From a checkpoint of a small transformer trained on Wikipedia: vocabulary 16384.
Each number is 500 + 25 x the weight over the matrix's rms, rounded and kept within 0 to 999. Layers, rows and columns count from 0. Numbers have three digits each.

# up: layer 8 MLP up, 2560x640, rms 0.0431, rows 600-699, columns 256-319
# down: layer 8 MLP down (transposed), 2560x640, rms 0.0431, rows 600-699, columns 256-319
up600:485545517507511539562475527494515531541513507513502480489455523514502471496503485491489499451482494491523517479517467522469508520497459509488477494449489510521536518526502477499516526497487498
down600:503491512535487486516508525497549499485515491493524542457531498507506511508467543486504440522529516512548476520477463500515466485509522474507504503507509477470460516482465489509540459467494517
up601:510506532533479495481531498526497512504503470463502519486485481523558482502524521497504499517516480505525512561488478462496437490496473488501519498486526512449471500471492547494528485485533491
down601:491465454470496479480511539451496471464483523471493492504510526493503522492458489464504518520551502494480445504534505473494474446505490512522536477497503515509495509490502491518467513551499515
up602:564515500494540458495473490510469498494477476463468466508504493512498486541533483508466516477424519528518534497506497494475475486473478490510525464526514507476482525545503472537496478466492517
down602:525491509467485503499501505474506494489506495506505481448485482543524490525490491511510524509545497522485543492496541492484449488475489525530495508481492513516535527502486402485491504506493468
up603:496513494489508512497499511497491519532499489513477490546545514574565480539506478462481495486514523514504480486490545528498493492490474463518501537519513495497532479519505502484482492470562500
down603:511501475517496513460477449451515498488507511479537489475535525520481486489452496517492569454487458494496506550470489474510491498495556499473523488518513504468478488515517530534508465521529520
up604:482502478453532532514493492481542472475485509503461424515548489544515497494494485495507514466529489501466501498473519474492502482511508497527500511458521509497453514501532515549511504509483498
down604:533554441507504498520511476468476514488449483543512488559507490554528440535517480515489511528521508454507508492477512502477534460474526496531511513512541515499554490506490477486509509508474487
up605:539489501495509486476502516521478526495458512483464515499481468529531466499464463508510523470508495525522491518509507536477493554510499529514493489503486492543480490496465497511515520482503494
down605:471528526495523481474521489523572494471461534482551497472481517530538506444474533528523487498511494479497517511543518537498540509475488464458501517477517533515475512497514449499486481471492502
up606:473487503475468504535461539473500529493489515446542520463534521473501464504470566518554444505504473504512497487469495503468512537524501495512467487534506458495491507543514518511473456501491528
down606:484508492506475560496512503490539528501481472513496528485487508515522503508483536525529529477526485536549505514496519471472479509537470485520558506516436506508523471522474479475486460517558526
up607:513469506486547489521461535482481529523457503462488483522470439495509506537538496499456512451509454536498538486518490510485499502509460510486498472452486505475468525543491511521491511500510539
down607:476504537508498523527512541511521517440500504553545466460492514509477508513471530468525484474421521483506460523516488524491547493511484519498496515532526503533476508547513508496528510481491566
up608:503528486518478488481465515470476534534486493433532504515495493493585540547516468483473531495499495520544511563522480508495441462511458531482504541446527498495498496467508520532518544549522488
down608:491459486477479507483481493504518454505534540507539501515495529464497493466499497487497485494494509540475467537516533516515493491475521525507491486507530524535521536443473476456511534579498470
up609:496499497514509496517521493541509496508493457511510505523534435548501490519541479505531498501526462465528513512492498486493478531485480470522479488525510544479510508553495487509469515531511496
down609:465482507529523486500473501508545518482513543504492507448485558464557514483475538468477489494470569551463473512523497466506514447529506527496522534468504460531483499507488529495534487457461503
up610:497539501519471508460452472500523528526509526481466501465493449542474440531506489487455523502493532524486473516496510509450504491534495464511487490482510450520465435474541521554495510487512446
down610:530526482470452498440454433525520485526475518526456541508496495540473468546500512515479527502559476533523486490473491508517519523507536484513559464548481490548452453506550534515482490478512518
up611:505457540500507498532495542513501506483504518507472499491478492513505522501525518492516520500534496478491498541502495488490521534459492492502472548511515475503513491471496491525529492490515499
down611:556480476495488478512490518479478488512503495490534497517506513501502522486503519515506505490497493526512475506515529461507520530533510477498514481481452523507501519501532571528483480479494503
up612:510517488515565563493510543530473487478494511481489509535540493521521464568483476554472484465474492502491539500475515461509433459504451536542499503492474500458524505483513525552448504481527459
down612:510509520498520492450521556543475491479509472516525513502538494502560525532470517548479486486468496545482509484500504462476464490520494504525495526524455534529512505529504492526522492457474480
up613:479518492474505491489541541529519493529520461405520484543511484525462503501520513469521466476498517507493498489497502499503526554538506500494485514472488501481524467536492485521482441513493493
down613:489511466467498513496518481488503507492483502500507502494505529523513511491543491447505498506488447484546508532454495507476487495503518517474496510519547454539503544476490454518467510542510511
up614:501519455501513493519463503460511456520473510479499530461485503560533497486504488511501473516505525534480543465491462542485488471507514501517507501510514555528480510525485521478454522490487485
down614:503534539512514480521470510528511503513540516518481492517502510505463466505502493456541521521495473486516471505467473470509460496479474450500476485467520531496506469512463495537484466488512496
up615:483524483519474522510486479549483497477481501514457485488517437457500466514519515500514552492461512510534547559514483534493491469532490512485515495488553512485513516520503503496457491515498540
down615:462531475545461554480492518480469533515494506451530510543489513464520481469467496479462489518493518476492525516506523458497538515491473493494502486477515516490504544486550538522493515494497536
up616:518515497457490527534493504504506512490477502458502516510478476450511511506512450531489509514487542515474520505519531490470505508496481477489527495495481515512478507530521515527465511466486510
down616:504523495526513500515525487472530461485483525485489459513493527504477515499493534498493526486532512492515534488523465474476478496481490499550523494523484460511484499492538528478474512490440538
up617:500498499519483484542490470480536467511522536532512494491496424497545480495469490506494495486488539537487510523458497517518522504516528528536473506463514489505494484493481505515494536454503455
down617:454504435491497476487505540495503452553484461505537491527470462521498497463488445478534510549486515489510476501455527488496503532509549471488533529543507495503531487451497447486461477551506523
up618:513523482474490545543486496523531498547505515509511493457461485535510510483527511484485522531466507499537500500515475490472494458485490502527493491468482510527487479522485462511501509537477494
down618:476493520516531499538517513504528483529506553509455504494507522488497507483443499526523487543467535484498506521526484516504543488474528543485480506491491489497506507492492427473484491509467537
up619:553477504513509513460495540483516468535459513497509489479489528541536512475500490509547429461526479490493503473487493514515442523484516453516548523502500507480491485488488509486517503516495509
down619:498483495530470481468465488554478519494524520485488493513478493462518483509508510473514523446447438537562524494495501511486519488508496520471508514485449467504447501462531493490489497482445534
up620:489521479513544511552443506439549503494514481505457522502487521456543467561499521515519459462496525538497536485452481465502474509484491463528501560472551461476531466496527550529444521516543472
down620:520533528498531527537441535491557497490526491474479539520487507459535444483506495518480496502569506507486509557510504529535496475452474514454463534488544473536523468462512548496524496456464511
up621:473463501489532531482511436529479513480497490457525516483489547509504487484507488492509534464474444518522495520503481487455492458450489473479407493506490526521498489454526498520515514543518471
down621:515519487485530480515474533518494475533473507500525479467489516408498517540476481517475477516481458506519492491516509459497489505488515476486567535504532474535505473464498486492492493478568467
up622:513496496461480517521525518458481478482501513490483494496540493551510497482519554511507491500507505524509514510497522498508469507495492463528473471474498511516504455499487483517480493499481474
down622:489517492543511519490506445521487504511504493522532501528497491458534518533505519483503513478515489529493520477514489463504509475498515521479502506511483508500505493500464488493517458479455533
up623:488501521506548523549487446489473538450460458467482455521462448477511515468519484504513502538500519505522500501509472456492498476517485501517495483463494479494487499522514514485504510489547499
down623:498506489468518487474516482494496469456496533524486494493508488475533515492498512507527465479489519521458467506498508468479483524504495552477487524478519518547444491476518493499456445523498490
up624:494521472502478504510483499499453537501499497495494472502496504491480527515480483499455519484436562497513537476527509482482525485517518524511476494501509468537453528483523496505540473516507436
down624:484484528544499516491499519470550485473517518476509559521531465513513474468539516477512496533533457468497487536469507515503467493499455493517514504518489544491524482505505471486486525506509538
up625:506518493485485501510497500527498517541505495458513494526497548522477500514504442491539523470468502527543517542536490518420481506482513510511482502486466507458501489477507553493495508505522515
down625:516514436502485509519501511513520507452512501517470524490477506491518523502504524499492515504478523472494489432466474544487500427468505482516508515498541496512506463499538490486533464505466506
up626:497539495507497488540456477512507491498493458501482517535508506467478491499527489494522524513498511480503470450484487477508478500537492447454540482496474553483463491513522541530517481530549516
down626:507487503510510481509500488515497489483496522513505459501476493490476509551506458508490498512498489506451500513503478493518449473511481492483520455498460501481496560498506486503496532477499539
up627:535530509427559504548483485541502478498553488512492494502445522503465457502480515513500495513483529531503526526518505502489470487511503519532506506441463516496474499530432483515541486491514462
down627:505469514525486511475470487496477532519478521485514520464556514512537517477525480518532509481471478488543480492493515507502510467498506472539506515491510473493488482479558481514473534527495537
up628:497538493516521504493510482533527507504510486526507503511540475599520483543474505495502525505457481520472521506509490503529528502488508493557469491480508502513506539547463540510537487504532501
down628:485509482519510516484520494507456527493468501471517491478474498522479514486457478507523517545543524504477530449459504501510507498454529517519501469482544483514467520537475551532512510529483473
up629:496508482522555494489472539483505532493519555462467463490471482475492473533502478497513499494468467526487517520533517494487509500486476526485501467504520509490463515506516466483473469510500515
down629:488524515471521508501498483497506533505456506536540514500567494507470531533535480461509496489500494503509494495513484474501461469466548468512489510518486483512506479523505439536472490493480505
up630:486488485485491533507511465505491506505516467541497437479479520481560516496484516535516522525442462555525515509614478492519479444504520527517466529489530490498438540504478523482548512496538505
down630:503473464533513491492533479494462511533498487555500500474499486514496517450518497514543518503569465539505456507487490481485487539506489494494474530492431462507479531484512494520486485494505507
up631:442480518499524556504509469585493550418420463500579507507441506495492494564559529477539533501533531536496482549531482449513462459450536498501510504526567514450489526494498534554540528519544515
down631:474455552479547537463497475511496530495478522494504510478473511516556483430500466469535480465564512443470481490436470523476455424491525464458498476506499479558484523560444464590508524470490516
up632:506519502563535504471504473502469492538495497494526468509516498512474484449490512522502448466529493493480559520524448494508456505508505517507491504513504517502490508520525504468502464541505539
down632:511528490489445510503478514505481484496452460512514522502513474533524482502526459465542505491506474516471498510468496468516487513540446502490540502530480510509511495504521503524447487502480499
up633:516479488520479494531525522562464530519497485461500502484508520506504500451511482493530508472497502524575506505503510433464522469493533517535463491496545454511499543479492538483499473535454491
down633:450482505515490497519495506516472483464503488500547497509525486488464500482507500508487511498504481490508495506513442500474489463479491478428525460502494537482477477450462489495477494488485514
up634:465500458521479575512525501524492501478524488485419526495479492506514525498530470535500496483491506495546485529492467465495517460508506549554536486489505509485489539497507529482508479506507513
down634:493469510521505449493517506496470512465496502516532523499514486539506481507467525515501449484490491491493510526519487508481470501517489516479480507498517457540477473543522498536547492508500461
up635:486516489474498548507458464499521496520462512441550488484508475478452501507505555477489536485447490526540473480490489463461503507503497502520461464525514473514478494508558524535526474490477466
down635:547480563521468466493510491454490501481512511523480474466508500519546519539514528471491504491542448484543509460504480517483478471472441463491500540490535471482465451487502519512531506446449538
up636:482500490503488478496530503492489493527535443479481492494486503538502509546465532515493523483508517488468520485494472513472476473493495486498491472486483500506507518499512511503492502496528492
down636:486512483530459498481482522493536513454498502536516522547519532506505547523517514484506495530521520497529461513505497494507519490482490547496514461538541496498516513514493468493518494511495532
up637:496486461521472497498501465492482534498484532512510501491534480478564506526457542476532511510488540491522509461502487507498469491473546467486476529469519517504500478537529496538499527486522522
down637:471538515499513511460477501496530542467512493501476497495499499486488529489501533497476480456523484534493490513507544507461509457570508460497510514508535556525514469525486458461546506476460490
up638:509507490487513525513530550476466523491527449497500459524499486519527564478489492525503474482444538508483501487450494482479531464482495479552467478456477496465483518514474524484466526487516465
down638:489502513460476483498445553480504545552519522483493522501495507471497521507467475511488498492467488471466503492493475468513483551518497491498500528487509499478470505547474498549511522489512479
up639:446479489467503511492512456553508529464499480505515516514502469460500476438523519540550479490476521512525482512473482511519488479508527529534511517492523496488527510552499513479538498471474507
down639:500468550508505477533465519467496491516515486522487481470533504494512491524547534499516458540513523517507506522529484516511489491492544476498499455475460517473473498483508501471475487487525474
up640:475505475473491525487496483499487521510514456503516512510504489546557479543465491508492504473457536522486518493544514526508465451525489503516549520512520528510477462516463554534485485507497502
down640:490535469537542498491449510516479519558476501527537463465491508498506510474490503476490474490520470501495494493482481484479544492520555512503493524497480473546518496481543500498496512477506534
up641:470516470528501455507499517459444581494510489438501539511528446473531534481437483531509448490503487509515486483521514520458425519483485543490521453513492492497460530478497489590485449480488512
down641:473492527531510479503481480453503481455488488483539498567452543529510492538534524502451482470485440504485547527468513485477482509530521539494539475492498459500555469508523516519505572474444432
up642:474517443506505477516504524516515547533455516496526494516527529534470446539524503528457503516449458518464528555519455463464495476530456492475460472488495510497488450504467498546529477505512489
down642:480503534462482487506496481473500478503427468440522473470513500478519481482520493497529457521510514521486491469460468566529459478527499490481492509464474533484473479515507491488491484545476525
up643:540470506481506491490470515491470546470525496494494525526461503504540545540489477514501543492483516493478547509505487481515493508476491504498553508495510489502527473469455504505490512509476518
down643:486537521513503509509486495480531503493480458461549501484501461450532481483522487500489505501533508494513534498475475487486487483467530479526495478509488535480511531510497509555482514490455456
up644:501498490513540484508498507537502497499510475466508436515523463503504515506496508482502553501487496504537579518520458508469472507556516479494485463489512512493499510578455523500503540521524512
down644:550533488471529528506489560478471488519462529488517511475516507544497490522466529457520500455482501558515519520545473474523450503563498500488553551521496467508510477483500509489495487492449497
up645:508519467502467484488471473525479507515521435447488488553471470497494476509523530503494463463489500522516517474504488529475515528471496542508521512519518456479500456531490511509472478507489505
down645:452493459501524493512485503534433518534502487539442456512559460489520530495519538505486527487517538542490516537509508502482491463500509484522504508503485475497458485474484542488517514511476523
up646:515487502466535529529482496477497493517506541495475522518479497503519486490460549505473493511493486539484491529529529454485480494517466469548532475518496505495499504513472487502486506479503506
down646:489489497465493486496516480455474543512520478518447464502462478510545465501459533530528490504490536468478517451496519499476495497489523476530499484521507431505509474486505469512521495482527465
up647:478496465526471472499513494495491524480526533497498530507509522517542515556514504485481490502490496522494548544495518479489487469467484516510511471521540494483482504480445479488502499497519497
down647:491514454479481482462499497506512479504520554458523501511501507496483520467489498462496428478496507518496523503490508448452540483515462497494504445482511512532481474523504546536492488497412490
up648:485550495474486491478515516526517493496533479504466438482490511530475492476515548524490528516488479497524512476507501487514490519516494503521520500484484474491490487478519517514530469499525470
down648:545492500530507529495533475467509520491526538503565475523481511541478538515479455450510450552489472519481488500505511466479491516494485506543495532530484510497487543490517510504498505512496504
up649:520500471521528444530493508522489504495459529499533463517511503520496524507449503494514515512478486522496469562499499508475469472547519530499469482511491527492475522471563526509484523498492495
down649:515518504535492490503486487512468495473478521456502502494512478469514503489500522453529542507492511518484512507434518505474508520515482544529489504483494476453474469550535539512439478529510521
up650:451532503531484490531499454537482513463481531500540512476497486518546480473554542512474525501472508481485468451475469451559474472546524501475456527545497495487517488563514539477492487497538525
down650:481502499511483513473493566508492529520528489519483517528461517481546492498540492524474509522520534528485537490533534478488470522498497523492521523494504515494546468472544527469505469555500502
up651:486531466514544491499498499536494479514507520535475479483531490455509520530478541535511524556478519514487530521471471505508468457519496530504451502509531517478489498519503481525462491492544535
down651:501530496503524498523532507515513517491499497509491526522500508487480514477542457497497481478512502503494467526516499510518545520451499503528465494499467512499491485472484462503478481536489471
up652:509492505516507498483481503552491572496495493457529489502477511514487489529460509470507486493451487507507495540551482471468527461523504530469501534468530473506492525489497517518484477493486500
down652:473510452556493550479508466508473549488484531526538423509515517525498527499506488525513497520535478456480519531462505522469520535480522486495528533526488522523492508530515545495550511488496515
up653:479503483500599480519474469526514506525450487520472506496514489467494494503539527525527529493442503496498561491498506517494480473549514482526478481527516466485518501509492490511513493446521474
down653:444479526509528486490489482508525466533506549504534523509528508471517495514525467505476493509521494493584501531499479523457466468491461527485472505498481525511506489533489368470487460533516480
up654:509461463530565451509472515505515475504440520472502490510507446517511430470474483467498488493487498514489535514542566515505479519492531491510513506483525541536534462502457520518497486476503543
down654:478482481462496505494508500462521498559504551504475476532478497503513482530499485495529520468538503519483499516486493516513502462493464520498536526460484508467434547491516513449505500487483491
up655:535559511579477497481451449522503507456464470489519448470475446469479513459470479505454501490522505505494481444462531485543522483547501455505502497466516491530514512494480563484498511539505490
down655:521508480493489425510511467521499484532463476528497490560478558527482529515497485514476531479522502475504505523482508472562493554500524499498456507497510462495494485499509492472493542496464512
up656:500473474526502544502496484546485538487490445523499507501500495544528510542480456523481491521472489494465539473479463500525461479484486502464487518496511477487470499509525525537502481572513545
down656:501496487514557524472486488488502491497520504549499509528479496501508522488501530479509443511492553480475473538490520550466490500509512514450497477498526523534492467513448492541508515503480499
up657:466492510513487510559477454536480507463522516469447477474530484506506470480505482475523508494471476478495506525527418473504462484504457475516487499492505466502481501492444485486517481559497520
down657:468548487481494516480479468524477504531497491517511491497493504505453487510497537510474460487568464507516498501488505495513521476516502502499490479450464522494545482516459501476506531532489524
up658:494522479504530509551544512482480536486562494526516482497504484541504485536485502506459478481476490530491484474529522442455497480520536524478491521446489511485502500497506542498500515504479504
down658:484504504509522546530542492502463520486481505513472529505495502515535536504510494500451480453529470530488523442485507528530498494502519500495517498515484495483460500514473500518478507501489528
up659:481512502522516512530489527506461522523475506484481498475480472496500502484535487477543427522467510487496501480453496554527522501486505516521501502497507516480516548538453514500495494490548456
down659:496483489508485493500491493485481531515469466520500531496506484532473496510495510530490511503511553518500506484529484476486467482509497496502476478475479476513483527492561524500496485497470506
up660:502512454491500544483463457470552474522507510503487499455562530550525486477480510489475503509489494515503532501523510511479511516460512466497511503530494555473536499495519498514485525483529511
down660:457493523476513456503482543519502510501501551507462506512494497487501508481485487516490458508529468484503466485491495496499488498502515534515466551472523465525506539512456511509534493511509512
up661:500462445530496519489479488476488529527474463535481492536523505485449478499491517508496485539531520502492530494513488497495513509540487543504491502530557511529490461498521504527533524546493468
down661:477499493483500534487492448548478466512562519515474498518473526515503510462465525451536521486505475527497489539443477469514497493504549533518472485472462527496466525506504526478507489484454511
up662:508502518525477499504503523471481477463526525470517514531516466529478523530508506542482522460495533506513505501501471506492512528498505506528488524476539508477452443488520487469457467492527497
down662:524519506489502510520477487487533482520485521486472533513512504510503482473470497447548461499455487474529491478491509527487457506480523501492508502481469523527525479455516528521500497496498495
up663:555483485457472501542482478501459494482521483480535498483461463496524487495511496520491503441520483519504515514532475527484515532520497448517465458498516494485492482477483500523533428495489519
down663:502513429460504501501492485544528501519509506495503492490526493479501520495438447515535516504484497536498546486501438487519561508483535497439567540493473530474529475502503478501529537494487539
up664:481517485483498509501523495495496484509496502483490478519491500504490522489507465489533505474500545500512490482477491470489523483546479524489494516457500509510471508498507491484537471524503485
down664:485511516525527469477416485502517522471492454522504507507502527527494497478503486473485499479516502525514513509494489538505471471497544509479509493528540492470495482499504472523519497502494501
up665:480547513504493473440535530506500545491499478511510481490512518500541494485523546459533482491499474509467501543506506441534493514513487481544459495452488536493520517503463566496476515460588446
down665:569504461516483461456538520502527537548475467538523491464485471512462511515475494422545480484498518503482502486507514503509478498510496524494516498521505520507520526516487408495500487513500487
up666:515498481494472495467465527477526526506513507493498493534524523532502440491504506476501499482474510520549558508535514521500529488531416482521497478494520516495521446492528499474512475501542544
down666:503509491505462474458531498518501474490485493501536519469498444535527465502495473492499543508511473531469502481474497475525514527495545505487467491507508522474458514535512470482547528475545484
up667:461490470493511515474436525548552558521481476468509477496498473456462504521517494518468477471493482530518510521576524464482517500540482475507510501496525513475473472474509520488515483520513498
down667:469517497425550501494520514540500504498496497497493486499532487442509507516502436499527455500540469473511485502497499455496469477532482518465500500525496512510506520508522532521475536534481482
up668:509513491496459443495493461526447509510468511491472491553487503471477479553507493526483492513504528478533551477518490519527522483509515497531502479506518481478511493491488509521491474480525477
down668:468492452481519536488413515512527500467482514527551506488510530536521525466532454473464532519473525486489520489528463527484482493465518491453494480516484497458509547514433508528509536522515507
up669:496535484499528528502511484488474459499440502507500485488494490511534477495423495485526560513513518502492514503506497520513506507498485476534500529555487499462514490499547482529515473467546477
down669:534478466503513463531480470512467512497474474497486508524488508513512490496486577511493502505472487490487538495437503482512524494480509493540484512492456474509500489485525441510491509490516486
up670:519521518489515470534465504456466497508491460523516502502504462483494516493496509549522497524483539502465515525510527526482470507477499484487482519480470501466498557540485519507476463498497527
down670:536465449536499485507503514495468508454454476498505487517486526481537469527503505504449473495457500509512501495483525525518505494473517478507499513448509522531522499543525508558492535474460481
up671:470557473525482508488507526500498479544501489506493507507521502493505505516476505488518469488513470525550476508517506514464479497522481521488463509510507532461476493498503505532481508503494528
down671:487468559497500474499503514485494454499551474507519524504515504497512500523499488460487503521509498491514512491505503528521483502537501485539478555516479501506478515446505490495489497471475498
up672:500491447490498497469549530484467513506490506491523475470537525500512516547456521520494486513494491488513513511512498490481481490466471495564504544493488500458547511537498485546501498499523470
down672:501514524516465491539504523502519490508497491475489537495494488502482482537479521506490496470548518511507488533475545483441433494483440526529536538483498498476493506500520508502570448482488486
up673:533481470479520499450525477494455510526494494495528459507508483500472496523495506493495463454477484505503477491503501514401500498521495506530511437547497474522472506483525499491492481483524437
down673:472495529509506506534467520513553454481477530521507546508493521489508483470511525481483486524538531541489482517497518469556484480493479496502492523489501511457503509500482494509510484540500543
up674:525501508489525514500485465500503492499473497519488504509543499496501471480528484473523511528493477510533456493494512472505505492539522486507545503526521473464510488503467508503519495509482493
down674:465522481497504541481510505460506463443526472514514495517486486520502519471509489515506485459507538521517468501499479514498532452510503532517529441527487507501550512479467491490494486573491510
up675:514521511539475497492499486524529478479487493491488514529500481516418437543517548476452522498523521489502531500527526517464536527514523493537461508484485530491549512520501498489525495473498504
down675:530473510469523475487496504480475536490535500507519526446479513463523557473503476509502509478486460505515470463501480458535496483525488557481513500501503492492491491469506485502501488524505517
up676:535536521473486473521486522542472503478438515500512478511528489514532492543504480512527481483482544501518527461494465475480498488471533528469507511486487515487532474513521480529511534486532485
down676:488468528492477508490480520529501481479489518502518511516487507479505534535503472505467525533528502485509529560452471545516451531514464501503484435508498500498477502473446508502539498495504514
up677:535516504459533481581498472495478486528501493524531510511463471552543460506487528502508519451489534510526449454521524516534499503489545553500523518519503506522495465512518533533485504533553486
down677:532499510517515479524484491506445462494466477525455471515471477512509519520479514520432538459447537524494517576495509510488467511498504496424482538547517482521501470512476493559544496498470488
up678:470496474466491454514483504539460531498493449540497500519522440506509498509481517507548490489492469465494526472567478496501482521526512461484493526490523443480505508486534510510464488497512492
down678:492495526535530524467499471499488490507511503487493490537509454492535502504512497485481527462516532459532469513482517524473510484521465491530516523524519498508493452472520459528515478520477484
up679:497501518483498488517530513526500498501493503470511516513498534536506511511488500505504473484542490513540517502492473477495465520505497535490464537492476527478521481479508475517489503509503465
down679:482500492549504484464478490454495518534480497488491480513489487500508475480461483527512521499460520498477520486499486499492519465468522479496507447534522460498485519493506485506504488485508512
up680:549494477523511525513510518541465524477484504477527505508504482527495515537526487496518526516456501491497521506491482523472518474527509520483501522483485500478514483444491474533517466572509501
down680:514491553505508514496502490476498486475543486499512500543516492509466544531489517539515521511507485487532550482511477484482542494525507493485499492470465526521499555465517482494497521475499532
up681:472536453484547511493470525507500501513442484445489489464469477536447508523497509473513440551483534481462525477498492484472457524503515539524506460517482511489459502493543515516537496522530488
down681:481513477497510509475472512511573549485469509498485491490497479545482541531505502466491522491495541547453484496485509535512514478452491511520485522508504460501521547493489522531504564525493459
up682:534517449475545497481504522510470561487500522481474466524517484475500474506505515476514474505507462510523511495484507528484444459512486501513454501498536451518469458450499508486465489495498512
down682:506450493450508467511501531482489508537515511518536520497475494487511504514484526513503492505555537485428561488525518495560491486539454492521525460496506517478480539446446491569530470492545491
up683:471487512505506520499512491490511474505491535484475516462473521499535528484493472497444474494513548488497496529494435463508455509494486512505518494508536511480521502532507515559478528499497480
down683:511501497505507508511527536461533517487463505457496474514521536497503496484460535494468510538450489487493460519486514512500507509506520489473520495491464448491535514481508488508467464476495522
up684:475518502456531557493410483525490550546476466451528523482469491513479493468531491554457503492474520497513522524545455510485487483519508495478504487500537519477476479572469484488489514554554525
down684:516489497449514527514497472522490485475518522500438474505548527439512504493473490529495473494498538492505522495517523501497519459478510515511506470494502507505512487482504519502502522543505510
up685:509529502479516534538501522498493501477466520499502459537507520510492513493462518467508547501483562514483515484534521477489526500495517533480468442470483477496518526528506507507471459488478526
down685:510446504518473501504521519487514484466526465481531528475516507535511457533522499503509446532520471501525532505459466575497512506514516464497501495522489535515492491450505512523520549511521544
up686:492489518433551482507516517511486524551513503511479490540494525489538514563513517512484509532457511518501549470506501460517506438466469496500479547467527445528459500501488537531505593506520453
down686:477475491513455514489451496495525498537555535439465502528491452550471465517510508524508511545468476450498498520505567507476548447505533499508525508435530509563498462477528526511451498486452480
up687:498520479519480538483449480493472493486510520500524476488451522505495500442536541518541513474514498498512492521541487470469519465513525496505507538511479504516469494491506516479557532556516456
down687:503531545495501458503479509509500520471485506474492506488514511538498515509469499497443477523500487492480489539481487546524478530512524466484521476501516512520505462529531497511491484491499523
up688:485498512535502470513509497504447518540467521501479476499478455549485526481513478508522488504467523497493546487499496497511456511534528533511493472511494473492510513530507506514461487490531506
down688:513513482481484517495474454525496509477513455494566490523494466506544503472513514498487463484509504468518497481447475485476464542534529487511535543494538479483503437497490468509499509487509517
up689:535495514495533568502529436464477526493492506481546506489516455525530487475493455482526500501462448495484499520497494516499483497546508472462496514491500473490507499515513477493491541460494495
down689:485538491505501522497529514490494534489482433506513488521479496512482509512519475513486494503480509489500508494531456481477480495499492533459464486461480517507500524513506484486493522499507486
up690:540531457513485441489437525508534499491501484482528505511521485536489477486474505482500491485509476526528515489556537457460476495555476517510489490542453482481484480495457506536511526497528515
down690:497513483500458511492559527470538542551504502491494475465514479480479484485479498447533531473504437523440538463526467458522537504484504527513527478532509541478490508542482444490516523470524505
up691:479536494512511522535517514554489502503532519527495471502531487536484472473518491523529519503522498508533520494474520497463500507519457478522480475548487479519500520540518544523513497506545475
down691:460511483505545518496470515483516508507473509506479479556520470487482522477473520521500490492484529492513518504513512488542504492488568471481509483486513527522511535475483535500495525514495509
up692:535535474520440509484451463504513489516489444502478466535493466579568499527462468478552536540537493519504466484530478526522462522484506461478494551496520494499477528470492559541508502489500548
down692:513513488482500535511543528429522496515561465499472477465534482547502538530514497542506516517482542483529483518509509486519491509484523524423498471508505452528514500499499441479527522484538512
up693:497530523545454493468505480493527477517456488493505480483505501508498539552488543572493521493494484517506549502498480518466511474462496553537492517516506502495448478523466529539509407496519506
down693:472480515518499474547503504489478452492500461533473446486497512483470490493506488484462513470503534484542497496479490502519482499500538464530515507485475528521531573525543460510494573494497507
up694:488531476512524470520475501515496493482491501450487507583542528489471456487500467486477489500497534472578545511500494469458475502483511480521472508473492542470483524498504513533456526526527498
down694:492519530505478523498513528498524526495496478502448518468486498522520476483439480521488491522449479531451504498498498514523508512498480477512529506542538484512479494473473508474450470521510513
up695:479534507528530510505473557480453533529462496472536482592532534516533515535478533501495523507539472532484533533509509445509444516481506483561500521460484517503499526517488549503521497520540462
down695:506515493539463496481531503482452501482507520504415482507500501468512496484498553485461529560513529503481506489529454539523473493543532538506469497523511505513474483470546470493457485458493515
up696:488470495498488517498508533486478479497527513509486472548515512524477490486519492514502561491418455491522508494529489519454502536511464519499515506447486492451517549492470511497521460547506485
down696:563529504519567518483513498564452469472454484412525508543498498493498485482506527473525495446505476483482480458518553506511505488494498479520496499489483531517482577533487493496517462478488459
up697:514525520469504518504487463457492492497464485524496512496490496516540499521526541482464516478511484506553496506498503501482528503496482517555508489494529478510478445492481486482475511479492494
down697:490500510494547488484476463477550512548523464466483516489521479475501510496457506515488464483512549511510486536504528514471505505474504554488477521483513506513511506490506482499470547519509543
up698:519545496508534508492503501511543471506467427482493480528528458531542529520544491554488539461491496533515529491516530497505488483483501501550536525481512483517466532514510535518496506475527474
down698:489534487509488521500531464520510471480519518512444471466546492489456495477497491505533481504542532501521535512483512497480471508512475482499467469448470501520476527510500523503516525467480506
up699:524479497501501517509479479486483504510488471501520474505482501511466450540548493470488515521509490516517527542489484493500513457531481471529508523507525513455494527540461500479531441518491530
down699:503488521518517453454499435437534532497492486487437495473494464514483531478531550514502507532490507481514495505572478486492505470456519485497525504494514461481462537484506475510538495476508484